config.yaml
hidden_size: 384
num_key_value_heads: 6
head_dim: 64
intermediate_size: 1536
attn_scale: 0.125
parallel_block: false
init: "normal"
optimizer: "soap_variant"
warmup_steps: 200
decay_shape: "linear"
max_seq_len: 256
train_tokens: 402700000
Each number is 50 + 15 x the weight over its row's rms, rounded and kept within 0 to 99. Layers, rows and columns count from 0. The size before them is the row's rms in percent of the matrix's.

# layer 4 attention value, 384x384, rms 0.221, rows 343-348, columns 128-255
089:73 27 55 42 42 18 61 63 50 41 62 63 53 69 02 76 35 52 57 43 65 68 67 42 54 68 14 24 42 30 59 47 56 49 49 63 59 64 21 91 36 42 43 76 92 53 59 55 33 52 65 36 84 47 28 37 37 57 44 66 40 59 22 46 29 52 57 69 52 45 58 14 10 60 59 77 61 39 64 43 88 36 49 53 27 39 63 72 26 39 75 55 66 35 37 53 48 52 64 26 23 49 53 40 52 55 55 65 45 45 78 40 44 35 61 66 31 62 50 27 78 38 65 40 47 47 81 36
099:29 64 63 30 31 61 32 35 59 60 75 55 64 41 56 52 56 71 58 56 50 51 75 35 33 39 62 70 46 56 56 56 61 45 34 39 61 40 47 46 47 49 86 32 49 46 37 56 50 46 62 51 62 52 45 58 42 55 34 43 75 41 50 28 39 50 41 55 68 09 56 63 56 55 55 54 54 38 64 47 65 57 26 32 40 52 46 24 47 63 41 35 55 57 47 44 42 51 55 10 30 61 47 12 33 54 56 51 65 39 37 56 44 54 46 30 47 66 84 79 52 62 57 54 45 76 47 58
094:20 60 34 71 42 35 79 50 60 57 42 66 65 34 48 29 39 49 52 44 39 30 39 38 35 50 26 58 66 37 69 37 47 48 40 54 39 50 32 56 62 88 47 45 37 21 68 57 29 68 30 30 56 59 68 56 83 36 66 59 24 44 47 47 29 52 37 51 66 68 49 70 84 54 35 45 27 53 69 37 60 35 62 38 60 42 75 57 35 46 62 34 41 65 57 54 43 00 31 62 61 35 22 41 57 52 53 68 52 64 48 43 54 26 61 13 53 48 40 55 18 57 53 44 56 48 46 43
088:33 55 36 71 44 63 41 35 36 35 51 33 59 63 39 52 62 40 77 36 33 23 44 40 57 68 33 27 54 50 49 56 57 37 56 21 69 70 54 37 60 34 37 70 49 66 45 46 48 14 37 55 61 34 47 67 23 71 47 30 66 32 68 67 45 37 57 75 85 36 35 36 46 83 53 65 48 46 36 69 61 65 48 70 57 57 40 32 45 60 72 38 76 71 43 66 44 14 50 48 68 76 52 50 29 56 36 35 50 33 66 53 58 61 54 36 60 53 34 35 69 46 28 56 66 76 74 59
110:56 71 66 45 49 55 60 47 45 49 33 56 50 84 32 79 17 55 65 55 01 47 53 64 69 53 20 69 62 86 62 43 59 30 74 51 30 42 46 33 60 40 58 35 33 70 26 51 46 48 51 55 34 66 68 62 43 11 44 45 44 54 52 33 29 38 36 30 32 63 49 79 39 66 50 58 24 51 55 39 40 49 68 15 43 39 40 32 45 39 22 51 60 68 61 43 39 74 25 67 40 49 72 61 49 61 65 43 42 86 31 77 61 35 49 57 34 49 49 34 45 68 42 39 54 55 59 77
082:33 48 67 51 54 59 36 42 23 38 45 49 30 33 41 85 58 51 55 50 45 68 39 40 74 55 58 29 54 61 34 49 60 49 57 67 46 49 59 44 46 71 27 42 24 54 62 61 63 67 45 44 61 26 39 58 31 55 18 73 63 49 45 58 30 49 29 36 40 41 37 50 49 57 16 37 44 17 52 26 36 26 42 49 48 59 64 45 64 46 34 48 72 72 66 20 55 66 47 64 38 66 58 46 51 40 65 59 36 56 78 40 58 37 77 38 47 48 73 64 28 48 62 54 33 34 63 56
# layer 4 attention output (transposed), 384x384, rms 0.187, rows 343-347, columns 128-255
098:60 42 17 80 59 80 28 42 55 49 34 48 30 47 94 65 49 55 33 64 38 31 29 36 49 55 64 64 55 65 37 44 37 61 58 51 47 25 43 14 54 84 58 43 09 29 35 41 45 50 50 72 35 50 81 51 41 71 40 35 43 56 51 51 58 38 39 41 51 44 53 95 45 71 41 40 68 63 51 69 12 77 40 70 54 46 56 44 69 44 62 77 31 60 65 53 30 38 53 37 58 58 29 43 51 57 31 37 41 73 44 48 56 60 26 30 69 56 55 57 34 57 56 45 72 64 45 57
104:33 36 53 50 86 44 75 50 65 42 38 49 38 45 77 44 34 33 37 76 46 36 56 55 32 63 35 53 75 34 33 19 21 50 62 48 62 61 60 39 27 39 45 65 64 30 62 34 30 33 45 59 37 43 59 49 67 54 64 46 11 40 46 60 48 43 63 50 64 69 29 44 52 28 70 64 27 68 25 47 33 38 58 59 63 55 38 86 58 49 81 41 23 35 48 45 48 49 53 76 62 42 46 55 54 54 47 49 46 34 45 66 46 32 55 44 64 38 42 63 57 49 36 23 40 24 42 44
099:45 52 60 25 58 49 46 53 16 51 62 19 62 67 53 47 53 63 26 59 59 62 61 54 72 49 40 58 51 73 53 62 56 71 47 58 45 24 44 31 56 32 47 63 61 76 34 72 72 54 47 84 53 50 28 45 36 66 32 46 58 46 84 53 38 44 53 34 66 60 55 27 44 53 36 44 71 41 47 72 29 68 43 74 06 68 66 35 40 72 37 79 67 53 64 38 60 77 74 57 66 56 84 47 79 21 65 65 45 39 45 42 58 42 37 57 62 62 80 52 47 51 59 36 49 72 52 52
098:49 48 49 40 43 45 27 67 45 68 55 54 31 30 56 44 33 87 28 62 68 62 38 46 46 46 53 53 39 38 48 50 45 31 62 62 37 57 64 52 46 35 56 42 49 30 52 40 38 65 67 78 51 71 77 45 51 21 33 32 23 35 31 53 52 52 54 36 50 45 50 48 55 47 46 72 54 65 56 11 36 40 42 30 09 43 42 53 61 40 37 85 37 58 42 45 59 62 36 39 45 53 68 48 71 78 56 19 18 74 40 44 46 48 61 62 25 64 53 70 51 42 79 54 46 36 40 44
094:27 65 49 64 45 60 21 72 57 52 49 35 39 57 40 49 84 38 14 68 95 51 69 40 49 16 72 49 43 43 40 54 35 42 44 48 55 49 42 57 54 48 48 49 67 42 40 45 69 74 63 54 46 67 39 67 49 47 50 46 56 17 73 61 53 69 53 63 42 25 35 42 61 37 68 31 42 29 49 35 64 47 30 43 72 39 65 60 32 50 64 64 41 32 53 52 30 21 69 44 39 49 20 45 69 42 32 69 50 41 62 45 85 63 83 40 39 33 27 60 51 49 50 47 59 72 52 34